{"hidden_size": 256, "num_attention_heads": 4, "bias": "none"}
Each number is 50 + 12 x the weight over its row's rms, rounded and kept within 0 to 99. Layers, rows and columns count from 0. The size before them is the row's rms in percent of the matrix's.

# layer 4 MLP up, 512x256, rms 0.257, rows 0-12, columns 0-255
099:56 61 54 45 66 74 45 46 79 44 49 68 51 65 53 54 72 36 61 33 42 57 81 52 54 38 48 40 46 45 45 61 46 56 47 53 58 44 56 41 45 35 57 52 68 54 44 39 61 54 30 41 64 61 32 49 46 66 63 70 54 58 59 41 73 41 43 37 47 62 58 69 12 58 52 25 25 72 44 62 54 49 56 44 62 62 62 51 57 49 29 58 47 35 60 41 49 54 63 44 59 59 61 42 41 35 70 54 59 46 43 64 46 38 40 41 65 39 49 57 20 43 69 38 47 27 57 51 51 52 51 54 33 41 59 50 54 49 35 30 38 57 50 46 72 58 51 52 55 47 49 47 53 39 38 42 55 43 43 41 57 32 47 72 39 40 65 51 54 40 64 52 38 53 25 67 53 41 44 39 39 54 39 31 50 41 39 21 67 51 37 52 60 69 19 50 54 40 41 58 48 36 55 66 50 47 31 54 48 28 33 48 35 37 61 79 49 43 58 55 63 62 44 76 45 64 56 33 49 72 27 56 36 49 38 61 38 47 64 36 40 45 60 44 58 44 34 57 42 33 52 59 46 46 38 66
101:37 47 41 72 48 60 61 59 60 53 33 70 41 54 56 61 49 39 68 45 50 66 62 30 79 40 56 64 62 45 49 42 50 65 41 49 38 50 65 47 29 42 43 70 62 58 31 45 59 39 34 67 34 48 46 47 48 57 71 12 54 50 37 33 57 49 48 58 24 37 68 31 82 73 55 40 48 64 49 64 66 28 65 45 46 59 50 61 58 43 37 60 67 53 49 43 51 51 45 54 59 64 61 52 54 34 44 45 34 52 31 77 45 54 54 37 58 33 32 49 49 41 52 32 11 41 58 51 43 39 54 38 37 39 42 47 50 44 50 50 58 61 47 60 61 37 72 60 61 47 42 60 49 49 59 40 59 61 40 57 63 48 67 45 45 54 49 63 37 52 48 79 53 64 55 41 65 62 60 39 73 51 52 61 72 48 51 46 31 57 53 86 53 62 52 41 60 46 48 68 44 37 56 47 71 45 44 37 60 46 50 49 53 45 59 55 46 54 64 49 40 33 45 43 50 43 68 55 60 68 40 66 53 48 53 34 35 46 25 42 30 53 45 44 66 38 37 42 36 41 28 38 52 55 48 24
102:59 59 32 42 45 64 49 70 65 55 70 59 42 66 40 29 24 53 62 42 57 49 50 49 56 53 52 39 35 70 45 45 60 55 41 54 46 46 41 74 55 59 42 43 42 62 32 32 37 49 70 50 71 59 29 47 54 49 49 62 53 37 38 61 58 44 58 66 34 53 45 52 45 52 54 61 26 38 57 37 41 36 48 50 70 42 53 71 34 58 57 50 68 33 61 45 42 58 56 63 34 61 42 29 45 52 36 43 51 45 38 52 56 40 54 58 60 54 38 51 51 51 59 49 51 35 74 45 39 57 57 57 36 75 59 58 49 43 41 63 51 74 48 52 31 61 64 61 42 48 64 55 47 30 30 37 51 44 57 32 48 56 45 44 47 35 42 76 66 72 42 63 50 55 52 48 62 58 37 66 27 36 59 62 56 54 48 58 77 77 58 35 29 46 54 54 45 42 46 55 50 51 61 44 60 45 40 60 38 36 49 49 38 46 58 42 60 47 64 54 49 43 35 76 58 60 33 39 50 31 58 46 14 47 32 57 55 53 48 35 49 36 64 52 99 42 64 62 32 25 48 48 64 30 43 50
104:51 63 68 59 46 35 52 42 58 46 37 42 39 45 50 38 50 62 38 51 61 47 66 44 70 51 30 52 62 42 25 50 34 51 66 40 52 48 45 39 35 50 43 72 48 46 42 51 45 46 35 67 52 46 56 54 40 67 45 28 65 46 48 80 40 52 49 36 41 77 63 39 43 57 28 55 50 37 32 49 40 40 52 38 67 52 52 43 50 52 43 68 28 46 49 49 27 43 38 56 35 58 53 39 59 54 56 42 50 50 52 69 36 38 61 76 41 53 70 34 54 49 47 46 41 31 62 38 56 62 32 51 65 47 59 23 45 66 46 40 30 65 49 42 50 64 54 61 37 45 42 30 56 16 58 45 55 50 50 57 62 53 51 62 48 36 77 40 69 34 60 40 41 65 59 70 50 57 51 41 50 57 54 16 42 51 51 44 49 39 47 43 47 39 59 77 32 54 58 27 71 43 62 39 40 46 56 35 74 66 45 54 65 49 66 43 71 60 60 43 43 53 63 49 43 61 47 50 62 63 16 53 42 43 58 66 39 52 51 36 53 41 50 71 69 62 65 31 39 79 43 53 41 57 35 54
099:69 59 29 41 51 60 38 62 58 58 54 53 48 49 58 48 49 56 49 58 53 55 21 45 41 45 30 43 62 43 43 61 59 50 41 33 46 42 72 40 44 46 39 72 44 46 60 52 31 54 34 45 62 18 45 62 50 55 46 20 60 60 59 66 60 45 73 49 46 66 61 47 67 66 57 56 43 57 64 30 56 58 45 46 42 25 68 38 52 44 52 41 57 50 55 55 39 46 36 44 26 43 73 45 30 53 38 52 40 50 32 54 46 61 67 35 65 56 54 53 49 53 57 00 42 51 60 37 63 57 62 34 64 68 44 38 45 40 63 65 58 67 66 38 33 49 37 55 55 56 68 39 37 47 53 56 39 35 70 39 57 58 55 56 41 59 57 59 43 48 51 66 54 42 55 71 46 61 56 55 58 65 33 54 32 66 57 61 53 31 52 43 40 31 45 58 24 41 43 45 57 45 38 49 46 60 45 43 27 38 77 67 73 23 39 48 60 58 50 53 47 69 60 44 62 68 49 54 57 35 52 62 41 43 66 59 59 48 43 42 65 36 40 55 59 26 53 58 37 41 42 58 30 65 59 45
105:47 79 53 46 42 68 36 60 46 53 42 50 47 49 45 48 41 29 53 86 54 32 59 44 48 31 51 59 48 60 42 62 50 72 43 53 50 60 46 58 41 47 38 57 49 61 56 75 63 54 59 42 39 62 48 29 73 62 55 55 61 32 53 38 49 68 59 43 27 38 74 62 58 49 46 41 55 53 59 60 41 26 62 67 45 50 50 54 54 55 46 43 59 61 51 40 48 39 42 35 57 63 47 41 49 51 29 45 46 46 38 43 74 65 55 48 41 63 36 44 62 46 51 46 51 59 68 68 48 63 55 46 32 63 37 44 41 61 43 46 37 48 52 58 60 55 57 52 42 49 61 52 84 72 46 17 49 19 36 63 62 43 55 46 43 60 51 63 47 54 36 92 47 41 44 47 44 53 49 73 57 24 60 43 54 40 42 57 56 42 48 44 44 27 49 55 54 33 80 54 39 60 51 35 49 50 29 60 46 59 57 52 49 38 58 43 45 65 54 46 52 29 52 34 44 25 30 48 55 22 48 67 55 65 55 58 55 40 54 37 31 51 41 39 20 55 51 49 71 52 57 70 68 64 65 54
102:52 39 54 58 72 50 62 73 41 62 47 68 57 50 52 44 64 73 61 47 27 41 54 38 37 47 58 42 39 67 40 72 56 39 59 65 48 52 55 65 35 65 52 39 48 54 50 53 40 52 63 28 56 55 52 46 55 57 52 41 65 42 71 52 41 42 46 47 54 39 47 48 42 64 30 37 38 43 46 60 68 58 60 25 64 48 40 38 62 68 45 38 41 58 52 56 54 63 66 37 52 27 53 36 55 54 50 35 51 55 54 49 39 48 46 51 34 51 46 47 68 25 61 59 49 59 55 23 40 27 64 77 50 42 69 51 60 42 57 47 64 40 44 45 29 61 49 71 55 40 40 53 45 64 59 39 67 37 60 45 49 59 45 71 58 34 31 53 33 23 51 62 26 78 75 63 53 41 70 44 50 77 43 65 40 52 50 38 33 58 26 70 34 58 48 51 34 53 67 35 45 56 55 41 53 40 43 22 50 64 57 43 67 53 61 56 56 50 44 30 62 71 54 50 55 36 51 48 45 58 67 61 55 39 35 57 47 65 43 32 45 55 45 57 53 51 58 60 35 49 30 28 33 63 20 53
102:54 51 45 63 42 65 67 46 49 35 59 58 41 66 58 47 56 42 31 41 56 63 59 61 47 28 47 43 66 61 41 46 39 47 53 49 56 59 38 67 26 47 61 72 41 58 61 60 33 68 55 19 55 50 57 45 48 48 39 52 42 38 63 64 51 64 58 50 62 77 61 53 47 26 54 64 50 38 55 50 45 43 51 52 43 39 47 50 49 48 70 68 46 66 69 50 40 63 57 34 56 40 22 58 61 29 68 65 55 36 67 51 43 59 51 53 44 45 46 41 37 60 52 52 45 61 56 56 34 52 50 41 48 43 32 51 53 43 46 61 50 48 42 55 70 40 45 30 46 61 52 47 67 48 58 48 37 45 48 57 53 21 31 46 38 36 42 50 51 61 65 21 60 42 62 59 75 46 45 48 81 48 32 17 62 44 59 69 42 15 56 56 69 76 44 44 50 40 45 58 62 51 30 57 59 51 68 44 48 55 38 68 66 49 48 64 58 50 50 46 40 46 60 54 74 37 60 59 79 56 49 26 62 63 62 70 30 65 41 32 44 35 40 66 55 46 63 45 55 37 49 34 46 34 33 39
098:43 61 54 47 26 44 48 56 68 22 65 53 47 57 32 32 53 70 42 69 55 59 60 45 57 51 48 53 37 35 42 73 41 56 44 28 42 46 66 33 42 54 50 16 53 53 63 50 42 41 60 56 40 45 65 49 30 58 50 47 59 37 54 57 60 37 31 71 52 65 36 46 41 57 31 51 44 47 55 41 49 75 53 42 66 43 36 52 48 46 58 57 31 66 61 45 48 40 56 51 50 27 28 37 59 39 36 38 34 48 52 60 41 56 54 34 65 63 60 60 33 61 56 57 59 62 53 36 58 51 36 55 41 50 45 34 61 35 56 26 44 53 49 33 40 55 49 51 65 29 58 53 35 38 36 52 51 31 73 36 57 62 33 43 34 56 35 51 43 55 56 47 58 47 57 57 56 43 60 74 51 52 44 46 48 66 82 37 66 60 57 43 26 65 25 47 40 15 25 49 71 74 58 36 43 48 65 31 56 52 47 38 63 26 68 58 55 28 51 42 38 53 55 48 51 60 33 37 52 46 52 30 58 58 38 54 42 43 28 44 34 45 59 56 51 42 54 55 51 50 52 57 57 28 46 71
111:39 38 63 52 61 65 44 52 43 43 43 56 68 57 65 47 42 16 51 68 50 66 54 47 39 39 74 49 41 42 37 51 61 53 47 63 59 78 23 61 48 72 49 62 59 41 31 48 78 32 65 48 50 54 51 51 35 65 58 29 36 29 54 57 38 53 47 41 35 56 79 57 43 63 43 44 51 66 31 53 57 65 33 28 43 59 70 50 68 65 57 64 69 53 54 40 34 43 31 39 37 47 42 47 46 36 59 65 51 61 42 50 34 56 43 34 62 43 57 59 20 50 56 48 40 48 47 38 69 49 34 45 56 43 55 52 73 74 72 33 19 61 41 60 34 42 63 65 60 44 58 51 45 70 48 44 56 47 45 46 61 48 68 46 45 45 45 43 57 77 44 52 45 42 35 56 59 35 58 37 54 67 33 38 50 48 66 72 47 58 48 42 60 68 58 41 44 45 40 50 29 62 71 56 50 42 56 62 55 52 48 64 36 77 44 53 41 47 48 49 52 50 32 48 48 43 37 57 58 69 57 46 48 46 73 48 68 58 29 55 39 53 47 66 60 48 55 56 35 51 35 71 55 48 65 52
091:44 42 35 41 47 55 44 44 49 47 56 50 38 71 35 68 72 56 36 66 61 54 54 62 39 47 47 48 59 54 42 44 39 51 38 59 51 47 47 52 38 40 42 47 15 49 51 45 29 52 32 50 40 61 44 55 60 43 51 47 40 59 59 60 45 34 60 23 34 49 36 63 84 35 39 69 71 48 52 58 55 43 36 34 34 55 40 48 38 45 28 55 46 44 63 30 63 56 29 43 57 58 35 44 49 37 39 52 56 49 59 50 09 44 45 29 25 42 66 33 69 46 61 61 50 50 52 35 30 60 49 56 34 40 63 54 29 48 53 32 76 53 40 37 62 73 53 32 45 43 50 46 44 34 44 42 57 58 31 53 43 59 85 61 54 55 42 19 56 51 40 37 51 49 56 63 53 36 59 62 57 54 55 43 59 52 48 67 53 47 53 27 36 56 46 43 37 35 75 26 46 55 54 32 60 65 53 67 56 46 33 57 48 53 51 65 44 57 63 48 51 40 66 55 38 59 41 60 39 33 55 35 35 57 42 66 64 72 41 40 42 50 46 41 40 76 66 49 42 49 59 65 41 52 46 33
104:34 36 53 42 52 31 47 36 51 50 36 46 55 49 47 51 55 56 57 63 68 50 55 63 55 48 43 60 56 43 79 52 32 31 38 49 39 46 69 35 58 42 62 45 40 38 44 57 61 73 56 57 78 42 57 45 46 50 52 30 46 51 28 40 58 54 47 53 36 37 37 41 22 60 66 44 39 52 75 48 60 69 57 59 35 49 53 48 78 75 54 46 47 60 51 35 36 73 54 33 26 58 67 69 55 60 45 35 55 40 63 21 67 80 45 58 66 62 54 49 39 50 46 49 49 68 49 48 54 38 36 36 43 52 48 40 47 46 55 34 65 53 52 50 56 73 43 29 51 62 40 49 50 29 44 38 57 32 47 63 48 49 48 72 63 59 78 35 70 39 32 29 40 51 63 41 38 37 76 46 46 44 50 51 46 28 25 53 55 62 35 53 37 56 43 72 19 62 44 62 47 27 43 40 54 51 37 49 70 46 43 52 42 45 48 59 44 41 52 39 36 45 48 59 53 41 48 43 68 32 78 30 55 41 46 43 40 42 62 54 54 58 39 48 50 41 53 37 38 54 72 41 53 52 53 48
090:46 42 49 43 63 21 55 59 76 41 51 44 55 45 36 31 64 38 72 44 59 31 49 55 49 38 73 56 51 45 39 60 50 76 62 56 45 58 51 81 54 29 47 66 37 62 32 58 51 57 38 48 61 49 47 39 53 50 53 19 58 41 78 60 66 47 53 51 35 42 55 60 45 55 53 43 57 78 51 59 46 52 28 48 50 64 61 56 42 45 55 63 50 54 57 66 32 44 53 52 49 45 49 67 51 43 55 51 51 55 70 60 68 34 38 62 61 61 32 29 70 58 57 31 47 41 23 37 36 26 57 39 46 62 42 61 42 38 51 56 41 61 47 37 40 61 43 57 47 26 50 27 58 51 69 62 41 43 47 40 34 43 30 45 70 53 44 44 35 44 44 51 43 44 50 49 57 33 56 61 47 51 48 57 61 71 34 43 11 53 61 62 45 46 26 28 59 61 55 48 57 53 39 46 66 50 39 30 51 42 62 53 53 51 66 69 60 49 67 46 75 57 51 41 56 52 42 40 72 41 44 27 41 61 65 63 57 70 36 57 41 46 47 61 69 60 51 67 35 50 38 42 52 46 61 72